From a checkpoint of a small transformer trained on Wikipedia: 2 heads of 32, 6672 steps.
Each number is 128 + 32 x the weight over the matrix's rms, rounded and kept within 0 to 255. Layers, rows and columns count from 0. Numbers have three digits each.

# q: layer 3 attention query, 64x64, rms 0.179, rows 0-63, columns 0-63
# k: layer 3 attention key, 64x64, rms 0.191, rows 0-63, columns 0-63
# v: layer 3 attention value, 64x64, rms 0.209, rows 0-35, columns 0-63
# o: layer 3 attention output (transposed), 64x64, rms 0.664, rows 0-35, columns 0-63
q0:123143125152098131161159129171101148153135085205103085171112136164130119050114091071119073109121124150115147173154179134165113150128141144148056078162159119161163176112138061143152051175084104
k0:156105126139146092173147153117133147156163134137108124125084082126116098162124109126168139095081129182094176129156131136091157086128119036124095139146080156120069158132129124159111105155134176
q1:138133108120137140132093121130142119135111133141121118121117129110133127150165146114116100170098153135137100104094113147125111170142104126140174156124081110155101148178094135118143116102117139
k1:146111120168099134133127146166147128101165125149111147143111127127099146115129125136112126142151122115116130098190140117152114105085130131097152086143071094145106131137167112182182132149118100
q2:074167115103124134072164140149143158129124049143114098157142119163189159106138128123111152163134132161190151114127119107140126088092129160174067131180153161107129141129083120128140109096059078
k2:092129137097184054149154125175140116151124134125096137142142106094103104140164136133128151137074108091112119151118113155106173083143127080130108174111099129135129157113141131115094196139124210
q3:129170141106089141135085131135114152092159153090105123087145056062128138120082152091132093086180135138168094125139083149068100166109157147167182128156121154110209117164168197177129144151109128
k3:124176085108162163113106110100116044180020139125180142074138120168095139172113154121104077156052087154144139108061096176212141118106159105148126182122171139137127163093094172120087143133189158
q4:127120149092053158116168097089105192196116151124161154082112150117093122117098088127145127115117131097079164154157115103171141125183127131160121090099102166119152091109142156170155116110103151
k4:162098101147139119133112157190092141134023135093159085096145170136142154119121102135077133129128124072149155128047084138145147188177138125148085200152164195088139127092077092111116141167125106
q5:102144121113145147122129186183117143137084145119138119165095149118150140125126128179132122132147083119108102107108160127084135099057128143131096156122132105149139111107136118161167143158128127
k5:189131122152145102165163172060194073162189138093134171131146142033098107139140085129079119102105142139064083104204100202096113117088156210101190128122081065131067112142146134132104164154160153
q6:119118133120149122139100125106122096117134071146116151129162126073107092186077142098169134147113122145120112167203141112123180100110100130128125168168124136142108126135194094149090119159116059
k6:053089108104161173134196141142159111168177136096136163124124085109116085180153171135140157139112149152092145058148169139095119096125076055107159187088147096131109131117097179113128059095171134
q7:166141086131138155114036118129254082052146060076105162102115095146146136076113177032103130128112195133173085132099157163083066153103134120173186117186206112080165235211153098108096151129158051
k7:149152122160081164135143115144173156122139117122027108097068146144160120083106135083170181125137149136124170170118098075165069145108106114177207106101184153173087146087139138131102165097093104
q8:122178112154089140186100154161113194071184137101111133172078127165104095133146149114122096085190126065126136129180193124063116120099110109151156114121074130171085126132124114123122120153159134
k8:183078155121177140198106127140136088132098082137137133090135138123145103121103128130114141121117140128109181127113081161154063129105137105186118155061098149125103184150179149056172132184157120
q9:148142172085132136075183118147133136114178113118110147125134100105090125117132131107140128133143128135122149113165121122169099123142091071098102125153121153125160148135140139107141114143117126
k9:124076112040129067084079035162016148046135193141172099104161163161159217157136064138126089097233125059177148177103098140193131138247113030223037148131110157102129127105181164136130199110127118
q10:176151054173091150155149119146133118170174153101100124111124142108023152130116167129139071162117170138122120070144121161117147187153109164123161100106133102130107114178112150030081073133106189
k10:172185112096075087159073142191121123093116090125080122138156078179137133101171088120062140152173118092170191083135136115141093144158160122196124162175148149131094156146094101090124157134173044
q11:077086155179119157120108081100110123149128161061118180083126118173098151146158079110090141121147177120159145176154133113122163144117125090157140120111169121109036158114097134153075195182110136
k11:081143115138152125124162194131146130146149096101153178192135094080102113118074095106137096193099157073124145116122151171175102153145085070114151152145130125097097162192106152097100074126131131
q12:094108104086149153140110121134162107131093198162185074101107151179152163067216105120148139126121145122178141073123173143095119119108062148129088217138148104097103120122100108130147121081166123
k12:151137149145125137145194119137156165137161127113118110098171039119082102129170122093148082171080106133167106153127069164101171050127136176144146123135064109145108070145185126131107086140145140
q13:124124137115140148112172068196138135099167122136115158173121097115127139181106113158120139102128125118143157121159134081133096097172174099106089124162074145132128162067157145106122082087054136
k13:047069137152161124082124110173136173130114121143110153132122115172122143123105081111147145090167112081125110178052174117124102118129109109132090196097125177084156197142163124112153169142099142
q14:094103144006135139145181129152057147114152137154137109106134135079056195108062139154154144121129079133175164181120166135092136084174138086076144133148091188139168116128165181056109168123136136
k14:118129078151145173069112099143112128150121115127124126061123159111085087059131153131122107146157150081158154166119121169127147196097139066181141141161131093114116121069149141130084103188157184
q15:110170131110107122131109113093097154112162082159135068113128103188108092138119128158127169119149158178090134143148144100148132135241106148106160083134116104205090084069156098156141103129167103
k15:130122137104165146156128121131074189090093102201145099104170093168115131134159157149100161177144115146117171140149116102088149126137098076080109136157062162120123161120080161162122115125073140
q16:127111070143141147104165133162125143146126162115104137147123181153091091142147145149123097113134145126096168119122142149123142116098111163116097093099125142126128112136104155154164092131099105
k16:136156157149075124126130092125130156141145086148108081155142092121169155173146173130151135115120124141126167121119106127106116144098130142115101128172063138160084125171085143114098108143124159
q17:127111081077180164066114093191130140156107081150125084188167158110147148130123128083129129133122124135121114135116103164095180115110126183124121145134114094057175162152106151108151131159059119
k17:119130145142106116106086147107151160138172179132125172147076073100165090164165114074192113110126108137079108099148127101136131127093129174101159129141095072129102111094120128191181106131163158
q18:110153148163130137135122132140089128124159171091098159108108132078086097156109095127155128095110159112152118146153160164096128094184083129082204115170156094134143079133199108136097108118193065
k18:113164092115133137136109066132106120123045078175170087112201161147132177152083116177132162097126175144134141182117160094134171159145108099164091110095147151139165142124117106072110080145108110
q19:161093155169105124159154116109091162154124150167121075093102146112134131130142075158120134081162138102107171163173135108145125135167129141169088137097131149204039099089135112108118129093070221
k19:099120130090088138132117160148103165076121130132109128162134103159117150118102161167126116131131161119149128149123111158097086141143089086132093117131133126145154145130096140180174151137116138
q20:137103147144119139172113101095109175090127159182151096122156093149120147105084124183150145137113111155139164129142078097123148146188107065094146130129131123142135116120123149073135060146145118
k20:176161107168135131136146127118180105170129123071160111089130148136140117163151108073121114093119131130151149169128163141144115117105078160159142061114153106119120116120123152112083093127100134
q21:087109129092106145150130107108176162094168038146097116183131087168156146127083201113106143173122130181146124124077106135069082089166114116143118114103135113049192210155103149170165095122110100
k21:132169123149109092157130142129135144170093100124120158115143136172127091141144158131130083111073117084110132135107187130099113116090114167126190115151088096143073146119159106172106115130169107
q22:120157122173081140163100170126132101161132050048096124147184125150134077198122151083125119079133216169156146106139129120099159146159138140126162131122171176174133108134024093111079083071073112
k22:142147135115071111172086110149100162140071107138129075192140107149182175137117118160151138113204096089139106119147107073141100117098090166181160083181084162087133149085127132175135127191083099
q23:177144100135210098072129114123186071141109090075143146178127150131138121129193099083121139211118127096159105063120135146132107083103111177115128113158107117120178164161072045120129171141099146
k23:144089179131121049119156139175081179052131115145110115177112117100134140174120108125141147062194087154125089133138120110109150132163183132107108105115140160138144101143162107090149156141157091
q24:171198148150174097167139111174126138146132086143048110142116067080114118154102148102170141139091121158131147066146102123135135131142139045140133164095173118081140153189112152140083085160178079
k24:084181131077109169125096127095139141128177139108068105111143119099133161135131138119215144132088131090141131097149147102169130152122126101140165118158101121057115185159111158131155070067189160
q25:193126100189086140141087157134073137129141150106140089077187170111151136177076122161139073060172130073137146143161138088117154163140168132139172081146090146196093102083141120169114115087097132
k25:159137136101098043103156065140080160129122072134139094196148121099179176223124124143130133057115052121111107121170153094142150101166180103121133117102044077187152138071200152131173172104148136
q26:121075223078131077183115157117101172089069100153189095165040107160118106139153173141092079151173134152153130118131096144142111114190172105105099142108106110069124121163171210134164088117107128
k26:106125135060089115122129148108143175136150173173172091128127135161128105132077155180122087111158098185103129165124115132117150097160105129132141097088137116070135084100164167182119082137148126
q27:174141158155116101115139091085120106103112093223113124194119134181120131100147153150179072183105083123183165138150136099147107055060131084139104095164150108143157184164118042157103119143107120
k27:091065177146122167128114175081162152077172097127153111157175159118123121130117169161133083135132139149194152106114072121069147081100117107080143113143159124110091146185136107073141186122110100
q28:184121134106132153137195173129110136176131149174131128158068096095106203127100169194150066070132092193189127040106090117132100134086135112073127107092156141112114145095117205154132082098110125
k28:106112122140113100159135135121162133131229156140066119094077180081115143106141085122130051116165083142142168196087131143086103146079143115162099111190154120085127154124114135176111147124160128
q29:161114125178147190069114188100120123119159151111107115098128137120081103100174126107126110174080147099140135099146091113102084144088150165158115087165113123091153175193116144184113185151054087
k29:091120178166173103119148144121183130083073176098175136138136100129150127146172116047086125161132131135103149116120140103189109108138146187160089072121163129122157127172059054131078185132137095
q30:134193147111140118112120129121125107098131133216150132081189105081120141100158165193126064105114104126153127162133118105146154095137106139168171115183132141135099130115079073080081096146159117
k30:144164140123169163145079080097193116049154131134092155089124103173073125104165134142138090105150138120172144172132157144132128094134125120070161116100143141169096105146126135053082111157205128
q31:106120057100161170160089111106150125153155150071101154118164133139091078131169136133086154161154194101101123160140166116120112083115123103114095076115110136182165149157150082126165102155131141
k31:163071121128169090130123036154069147103124080161090131113135167134139143112134085143062197143158118115129137144152114125149055126131179168136115087103159115133120136131122155114177143147134124
v0:105113045110094122127094083073092120062156140171106114133156167153154207092153182141138145127090071112145127174135137067157126153123163120182148152193111113177132156120146092131124103140150095
o0:110079122160150134149123143112110156151097146139181107127137114112086123137162087156134134178151192135122089183121107111078156147090138155082117137111079094125143122112128140066142152108140157
v1:112120126103104130104154139102137116117137093117166109112083156102133137080217132145114110072080083116166101154148145131115159110114140148094126161161135088109186117135144145118119158093181201
o1:143065129177162164158109061138101119102155125080134151145168110158092111132122140116083132128163119084113102133115159129195126094149157129151126122098125113140157095123114122116190143115167104
v2:175118146203119144154111097082106107181141147157158132070125117118113129133154119189139090076075113157140157082154154152115121122158104156020160144137123087175142151116084190141130045130101114
o2:025199118140124153108122149145139148108073101133130079156155171123131144135076139061148129181221157127117115128093139068180120118067105061179163140146173122129147174090125107126078149173102104
v3:101117149104127115104098054106164156210157127175130125133158151121117145133188127158125083135128090138082111152174141097147116101057093115139055129101079033108155194111092165125139152191105227
o3:112131108178114173079080156144152111154167140088144077103117161124136158086128164090123127089130170089146107120118158185159118149096102130178123135134158112087133175104147139148108105104149068
v4:100124127145123119119158129183111166122083132129139162135139121144118098169087153080148142180165112104127123146124110132153117106087157066098115144152068164129107174181082136135123156130085092
o4:151107101079118119145108138119150140127165147131096131110117118139114159091144082169123069143120138142191130128136062139087134135173140172118108089116130123131128106127218147122089134138121169
v5:125112124094106166071175198104116113186130158138163072126139113118123151103116151190153114144175101089090183148093143099144125127074132113123117142163143144089107132153077105152125115199081097
o5:097156124146079129151099123153159104141138152110081187165091168123138158160121139128097131151094142136145044103117111132110112100147140123099149106118090134119189152132108189121091134114157125
v6:087092154115104146125156152083124148088191144121105112155185135158142135096051135101121116111141151108125120098172090130117115194132115136092167098131147145148128098186103167113145138137099113
o6:124130164130120135156134091108110150123138138161144104102106096120133158160130117156184114151109119102122116159070184145124146157181122112112154097107120120157116140106099134114087085106149126
v7:149098097148141167085131159143096116136093102089193177141069123150077121129108132138178182120095129115091143085122079176158077130183120065099178162028156099106189184118118153175164116112093109
o7:120161066151083153131109168105110138111148129142084102208156175114146132180053142118144077123123098172150106146124136100113154109103172162085104126148136116117152119114115172140147124145102093
v8:102163095213116065154116106160106093140097132134096170109134117156118105162136147163124091119152108129106149199107143067084123155134133099092102134147067072153090164126122135142122180152172142
o8:112109121076109140147072097139167131156152124137100094129145127109162151090116090112120147137155170098166172129147078153112136119089121116191168126148124130132116114137128153128148094137119120
v9:158161136152123131147152116137140133115167164120144136141143125132135115085159119133107133115148116098052136144158099125092146130104121074132139127146123130093110134104111114150123141156096185
o9:111090160125128167163086159124164099162134070135122165133083145138145108126098182114098146149149142157176146111094147142124095118129166114120116104117128136124119125131126117093123134117119112
v10:226055150156122127089125125123125146133082148137161171169152118085098187131108097098138163122038108160138055119137116162125139185114110144112201080131106175164032132115171132179080128094085117
o10:098153118110183097170164131148105108151144167126140099083092141121197088092109104168117087109182121138101159137138169106107067116137125123121131136125114135183146156074108127122097144137152132
v11:165088187132055181108069077109174156073127134091140100116099084133145152104092169184151113085181161145180141096134165139114098157129147143094166101144132127069141143175192122102118082112113092
o11:103167060064138166155149195069098115120096086112167127164199145129116113133156087137133134165087100108125073135165170135102147145139150126110125105107132143144163109115113144130103162134098145
v12:192130153157124076175167104110088072141055080113152146132124127104134135162132083136132132107107113158114128113126095157171122152100132149126161135136145150095167141151155128109166103131124103
o12:125125126085155069091177134141109132111136147123142113100155128083108117180136079108168145139220127137131111080081142100140112135153167092131109174139157145179123127127131137149102105125112117
v13:119085112131082129138123110139182119175175192087113075159098147164134140150164120144161059077146142096041113126093166133110154150093142137114116146140147109155134129092161094095093108090123255
o13:127125145133163133122124145151088124125104050126149127139136091130140109101169169090038155148155146157116103134113110158120106153109156154134132117143088129152132150095157134116112157147132087
v14:099094132100073072158133102134096110102117189141065108149114179107178154106124085119105075141154164154122126151106167158143151174096116145072075150139206152156113106134151126155132113203139095
o14:150117093132147117097121136172108149153122129121175147134114086075128142183176139175126104092104117120109141097116079148140089134148104155146130111166112137108173138134062137119119145122130141
v15:132152141124083103115150115097157152186160135122156144155113085128127114198112100053169138124077118163083169114093124128156156102120144175148089111113152149160071103132111069144128112142158170
o15:118111151164126147104148107188134150073184143162089084079111155115153135125147115156169134130066092124129119126133123146134113136158093114106138137144093124205119109147146122105138127079154082
v16:146160098071135071091153093073125138199107144119222139113134145147141107180133153158143093089138122136119142193178184113200182067100087186120141057129150112131047092096155092127103144170065125
o16:106140111129114109130123148240151097154158146088096133157116124142168142147098124098100157090163166111131134128136088073142093201173119052123194131098129122165079108136128120100126166078148091
v17:081170104145090119137162136168102143113133155153115191111105108108144153129097134096188137149191117132193144093148096100148124075038186106123102085161122142124122137155075116130162141114061125
o17:167115122056081118149121140141110111097171162134154042089136120095104146113156050161133090137073074177152081120120120121171215145204129123075170155133092178159133073137192119102111137140143197
v18:154093147119129129114078097087171120147050128185153180144142118067204131112103144171129159124110135120171132125163124123132058122114164132139124134104151066146040134112165161128149125171123115
o18:133161119142080140092156169157111124128164173110135123103153159120153129144050069145104131115144109091141127115119167126117123143124106118162162150127101160098137155103066131150159119115112124
v19:192183115101129073159154139082099134177125154109082108091060163058118142136161149144144124123110127126095110130144150106125128100108126095152160148169070097183105112183128139188143100133141135
o19:117095126118164119127146090188157137098165114139125160104165089083122108144146123129116130108162130139153125177128124129134155112134180129128127129109089097072115134118150134098109196088107126
v20:064092165099139103097106040117101141120044075209168140107191165162202172088143135202083160140167060169116173165105108071156172106156158094135092148145151105108100186162139129050099171143104071
o20:123096091161075140167115143124139121184138134061095123129099104104148119177163114145194146117127137051141103115118192046073079137070136122153173155134133155161153158135164131119148050107151170
v21:117146115120101124162098161110099152159125101110146136099099081142148078136167095087106156127174141119174119116083138085111087091096149100136175117143170102130126215116114196133109152142151152
o21:156130110108120102080153122162144131144126156140116116124196153169104114126113105162151107151087103134147112147144112155142142131094144122133084103110146167077131078109143093132135112173130118
v22:131093116155147119111131162105173153089059097126173116161147144164140175096151150144156132173138131103128156104141099129104108138107089117134093123076155098093181150131117163121119167139089139
o22:092146123153082165110068173116141112165157142150097123174125129131135114152134125123129100076114162070112105117113190097124141151130164165120123115109147109142120105118109143177160085117177096
v23:145090097125196097138117131161064130139100106130098104173105109127086127063140103145145160134090101160119132123143109158153153121148137076096091105128131183120237226126154165153144090148086042
o23:116141089124155127111141175101160101136089157129123128153098161100135159171140137120149113121180094133097123127098124075140111129078155156094119120064161106108137154092158105114155137158176164
v24:191060116098151159142123182149109129114104167092134145098128212087170134146112092076150171166089082102103165131141115141161139098125131141103095138115129120098092131101088117173130178162115147
o24:090164126151139123118128130154123161106159133136129139133110112125122088140121130128094069097143114142178092114114117151146089131153146128110139120160129104091151097162139194108187106137131097
v25:160092173164126084163165104108151128165115117126130159210082043109119139182113066151162151204097147149129157087116097186033091132175145078091120108110157142133159146157134135131128103105084090
o25:116184145074155102087136174139141122158107137207073092091135166056162104138089149139149143107148106133115114108111146078111136097126101185122134149127086116152117158132104150138125152104166164
v26:171086110111148159168110087127127155121130122119099170121147113166123111152067113110145094118111108087106133132163145084131113160143110110106127089113103094139114163151122128143130176173159174
o26:097149113134131123162139146112160141113126153167146097115149122106142091102113123152122130139109159105153147143122125171115157146116116128154144142110147093130111121105126168113120075089124095
v27:142162134112071107113101172144145121193076139129128162116089128163136145133186192157106106078160131121129126060082152136135112162023131161152116136154072107091104127116170163169127063130145100
o27:113150086075070182101108099114103124091179128058090147118182112120126127098114116159096183142135131144131163161160122146133104121106163088098136115128164197095155197094096120152162166174097130
v28:112106136130130123068144135100095116165040095166145072091084237117158160141177089231163145127152102134166100163101174106125103151102143082132139125112171179165117119148129091096127120090091112
o28:162117111179125083138130086188078148133105125078127176118153093148140069197199097098139111072190117099071109078136122070124165139152143154119166129091119141137151117126168190148128082136117141
v29:132179101106116124078122106122141111147122135098165116142105125153111161193177147095109127095133093129164081147151154100075176111106175153121173107140116138074174101100162064144085143117138152
o29:150108124092169148153143104123087128138113118101120109111105138151123074134137129153111171122108120123105113135156084125191141120139161103142124132099094117172103124139162124130164168117124146
v30:143098153133093107149142152109118099108107146079131073137115145148126124100109059135164206094156170181106112127161093170175110109187126105088162157091132126157082110120153122119144142128104140
o30:182122133084173078118179133147084180164160135124133147159156114079132133164155129038126080128165075090157117082159122091118117145144180148127146075147093147129132092118121126135096156129122121
v31:136082171148119068132141157148091137199157126137132103108073132101112096112156105170122073167131166195090176116090187101091144143155090171143070110167109108121144145167080206078109065101125136
o31:091161052145141122109100102162172089097140088144120125109157103134145173091122173087171157117147145117142078101091169112072093142137124118117181136158167106093140137145122131140134160168161106
q32:133147112102101000161112102170158134156081077180135239079084163138140116073183170086102065110180100156092084137118181099094108125184170093200048231160138146165078123123138110181156176092144101
k32:157153105172161177162153108137093115094140127083112068106160129117149132156072121130139144122104152095159162116119129153162156122125113154130116085135131090116151095124172153065118067137122107
q33:107087164147171032137144084148083144098102075221088182110167179078108134091147144151119123086199060197119111174145139098157144151199090086181018172131175102139075144109151070157151113158124061
k33:091110117127169150141143165144107154156146177117179079147069096151129096149129084128108134092150189070090224159097205143139055089132128084125067116127124147115113068117153186084154100122173128
q34:148147109131137207112121106094132120121117189085120088131082130133143147188122103120147165112063151123141108122118151129114142113097126132125178113102102107106186163135170134133118110137147148
k34:122186129107116139119146126107133128147086089176089157161114148137109112073160135184109137153085134171103138135150097086151116127097094132146167136155124183156084135083118124088102142170143105
q35:114185136165139166148137092100132085103105152109074089140070140131122110148108080146136142137129164142145130144076146145136124086151112095117159143079140132146191133147150114136111100137129146
k35:070101172058147147116169127157094145131159137201077100124077167140141103108152116166100110100118123177160143123125115081176140161097088132163198115094134146123105127109152110100112113172120134
q36:129159105143118123138085154141148120109136124090120092164047108127155118177169110137145192134124129114132125123107112149145099112109145143108183091101080082129176142140151144118138120127137137
k36:153150170116076134113163109108155085132090133194090178145083174074116093108150142153178144129135119176119109123147110075140115116109132114134171126084114179166102132136088134124077113189133108
q37:163148175148120142144126159179155109119136138107126135104135160139141102181126129129118129141143093088144095090095127137141107158132114149138090117089133147108126126131071122126138090113115150
k37:154128088119148093122106067144098146097104110102108119156130162155112107109146089104154128092187154130122201153085109125169155139198158108152098085117121148172126108176127097110097134144105125
q38:145144116121092164104129174108107142129123156102137040131179144149161114111074109154081184124089174106130100154142127158135137117129105176126157147161104048085124109133167107181138121110055129
k38:166147102087174101135170158128130143169128148128117181154129146086138136067171155100082150098117135138130104079143108143125168086043119122087154091107118202161165146042134142164117162098105100
q39:067133177126190147088112118126136130090129142112127124143145125077156115157117125077169187148098115126096095114118177170138102120073169123073144117112162123153171143123136116058113102143189111
k39:167088194141148193111084172100139144171148144149138126123135147112120146099138118153158113134109143119143094144099079129113086140083122120111171172138109116153097186122119100094064148150064131
q40:110125090168113096198127087117119154132163132118131137129129045168137094148143110143093158089105167166149134095152134111103131165161141071134152130110140067168069178146137139125125081148111111
k40:120154131141113120159163108119137130145124101115073135081165086103103091094152145125146168135080158128100188130127108133073109151151119102166091125141121161166130117160128149051183097186149144
q41:108106137115119139109145108133102119115137093147152115132121132111135165166148142117140175108057143162107099073160114144148144125128107140103174122108153132139170122138128135153170096100125143
k41:076160148124126255125155148109181122187132103105032160127055156138167104092194166111169249130014121134112082129129069073136115157036091242100211122115114199143106153121108052053072162194068091
q42:154066121109114035094126129204137160112136089179158159082133143092124142119123146111112062144163083160128139091147163153112137138137138114146103156153185160132085146096100118159170116090117132
k42:113175145142129172060165159158149119129116170137108100140105123083146109081121150191175174087010087159121102105095098160160189135114105163075224149109078117157152103081174086122092128174096116
q43:115113108134122104136141140132125148201158102098146170176137118098186158180174131131102135157116160138092127094123083092070143119121071179171160108136099160114124131067137120157122078060072137
k43:124096153140128114136088095144087176114118089102116144086105116102148143096127115076139161122133122129130150125194115140141126124098188104191052104166151165122083122181134143118180156132129095
q44:106119190136091126139049125066169150128148113125165079143157143170223175201158128110107090128128106144088150189129092118162153147132108125155134083125109117102149139106113070100128104126110147
k44:132167148174153125152155112119114158105078135138104112126147112128136176058143190162174113102151104137102096134153063130127152119094091063137120130155087087136158081148134143158172113174108090
q45:103153074113091027113164159124135132193117098161093145158182100136131089150094214152096173125177124135077150163100164095148148078112131087156072115153106132093216228111067074148147118118083113
k45:092083119160148145112145159130140136085140180102151172141143127095082141097156147134117089161118120165158164148115137099090153104083142143127136123213068158096109127143064125119133146144086068
q46:185122160043167213061144115135063138136180102114097116127142138100107133093189118171184167108099075069182191112161162047150112092105155090158173131157095086123079157102117109072120142144150207
k46:124101145145130117120108097123141124106191129092100143123117125093110082132162112154139140163160125111124072155160150127073106108023158108097156187127189103151144115100178116156115202152128111
q47:085147032151136098194119101125095140127096141159139118106100151181126095161147165142153085089137175142083183201164136116181143079082180105197098158096093093136080129154085170109126096122171105
k47:066157157103134162136161131164117093136110137113115091126165127110129121175130126135121114084120148130146164148127130119099073140127139085125188170106122090114143111134122208122111099128153104
q48:117121136121086035180110104149137110146054114210150128130082114106111164104121148198079099126213093202178120173088133166146178108127105104123077200151126141111075115112146090119145114152149104
k48:148123142142133096161044108123140138108102111170116105121111164107131160135131083103118093145222142148205084144140092124070104136133173078193076191155196174119064133098098173103131173091137104
q49:106089105138121137132104102127151122156132120163127154144171127150113147143128129118112103159133075111163133125134136097135111129084163124122110112114087142147150166140056117140160149135106127
k49:137115124140139023181123110104150102070126051161115150151210151135135106114138121156110124157172143182121092157150096088156111142153123123209057094122169149146112163139143098072129107116153120
q50:137131139176165152111129138126137120118123111073103127113155104120146080162136119132167170110123162120138130131132103110156118137114107113112133092097172109150142144165136093122109104123114143
k50:130176107124164140088125128114161115130124205150109134106085118098160127143142121153145131090070132122131094128105121119109146133127113159132149119104131121122132144099149115128139125177121154
q51:113150127189093157144148170129118111112179110144131099148157126167152097151124089168106178113112163149134127127120077143141120141089110120105135066115167147165120104130147107098100103161109100
k51:124136117122142180136119148118193115182104125140066155129147128133134115070132117154146115159104065139088099138143100118147095101073154132158133125119108124113154135111153099186133151112126164
q52:124114122148128131116139136115114160138158148113123037106179140121112157136104117170142157165115118156132144129176120115122187086076138178100164150164115143102125093158114124142109123125079080
k52:106100151162123137148124110169131165107128118178143114128126085131099089102076142153092090168137109106204179137068130132144124115068158159116122127117118161088168126139107150146116159113118119
q53:085129084103154081137098120159096157155143071173104158112129163109161132094151119138092139110188138136158149127129109147104141113167144119176077144105116189138111133089097133118172160102135095
k53:213116146140088152145073141130117158129134074152148110132099133125127131142133118141112119141169119115192156101064094147115064079133154131163134159153073061096160121141115168157137116099106161
q54:064134154125135166171143157126128115112161177126087082092211099122131120144085096103139129131175166132073085183134114052101166110140112170131183098129138148132132073103049136199079165107138152
k54:092098202111163114098090076130133129143146132135127151134047122124142148216126161172130123106135093155187140092085109139205213133126124114144138143049134123101132128100141097120126126136148101
q55:149171122130158118084141125144099091129107090093176158097103134108131140157169134101134170093071164123119170109089158166121069122155137173142171096123096119148175129151097108151115084104143133
k55:127144147107111096118106141144122143121089161127122075124132161104135113126140077147153086086198114132153110154153158143122154145164168115165086116171151137084080130132111161072152121130145095
q56:107125132110149106188117133110151151040142145174127158104134086150131081160171089039121119170116112132118118173094189135122129135087162143125105103152126135106113151123153148192096059115175116
k56:139096173140125175114115093131127141122127201103114130144122115131135129135074137115104188166154127147067115095097164125118139152114147125139149133111110174165064118146160105121126110145117057
q57:133193100194122193137125129138160114103114174088132042099126112167148126161092128136131122126059149127174164121092096154098148123048127213121175112120138094131119119159095108093063088150153154
k57:115107114183129090164109119193141148085135089163148103157150140114118121086160121101101112112162124149133154132129123152078091119165142104140065176160179108160108116122143147132128139066131080
q58:146110109154159107126109138195175132114132124111095172127117116130120114097108128123135130152208131121124160117107138092119062150158122115144115131147130152134084126094117071127091183160120069
k58:076118132184149190150172143130236101105108147123023168129007095106152088110163150159172213141023157167019112111123141118122135139039071254145216120080119094175102178149123079101050161172149114
q59:147112113166103117167067118147166158063097005151113138096156122141139122091117121154083158115186147074138207086159098122190108183111153090123172185118082150151068156158082114116156150144067130
k59:105102176101101098136203123124177122125133141165091106133153087094149163140165124089134160115122115121152124154137144140122114101154017139132106169116097144113109133149163124143104154119113096
q60:122163164153101105138170123131092148105136089118095140141130106089145142135105168047138170102096134115116100076079115121145105122152127093143160195137141178111210093162131118181109144085159100
k60:097090143106128138071090113074131118109088149137165121128134134134150167155125091104195138098087117139144103162144152094152171175099154170149144094113108134100084113073190160128110140106154121
q61:128196130121110132077114125132141119113151129108070163074141152099091117109143136131153119104093140156141123113160102172179134140126107133136200096174201112136050161106115091147110155107107141
k61:071100124115164157083131136207131165148110117120128124153120123139131109116130136125111131137166194106132099099113140099105097176119121145152104133117155130148087119168131115091173131130097125
q62:069073082200138188183119152160146186111192114074150090093133115190090117124120131077093119137119130116063128166143137148133153138148147142072076171110133131168168089120147103121105116101138134
k62:156097092144114112148084104089110117102089128150165089183153103159186179121099129092095110122128150149178143088119136192077144142191116151118109161155124112135197092121115130095166134105105119
q63:138056127190097086114152077098095115189165143157112131058095164032135064090153143182162135118139117105097114181162159161070129175138126119115130179123094140138136128134173113125203124134111101
k63:097113136124137181177142136175125144079188110167101112146134093137130076087187170089088133154109165151113141131200143110153097142126170114059150166127118139119128147099151120084084065098079094
v32:190123158184075169150111078110149097149102113165099190083139103091129201084143169130140145082110094150128105125140055070108095138145139105201109126130065118162113148105038167169108163142164202
o32:132151141065154143047120129159047150165117107053175198112130095112081047155159154118169119088098176079134129115145218155061190120186108143044190143202159155118134094124146091134145102171073120
v33:133146134147141103102126097093115115117138107137098164127139092113076104130116146147098130100112138124122162173198136132099160165164126129143132090169061129152109116161137125168123112068111198
o33:132115196110172153043122185165110090156113098106105149149142142179117108136082112146133097096166126098198053138108098135115175137121121138070104102111189184104147105132108175114147111152082173
v34:055081182103116106124147149096149118142154175081173137149125103110143131135139122119127140122156100115081163143125147106103121167164184093106139151107188090111127146139138153101098085115142180
o34:159134132113138127098141155136150085176095129142120127086201182144083186081119146107160128115079122138118111053136123131181174159120155143119085126132154136112126115118087098141135148131072125
v35:099084128080092127111132117123182156141178185138127143177171133129135092074080173124066072123135049095082165123100135151128160171097104148182155170149120121116122133110072196207116130161099105
o35:199167123093164061013121127223144103186039098113160175166136120093125122151130088023135189072137090092141122126162104168115121124118061151184145160215153135143109129077191097194176131115101034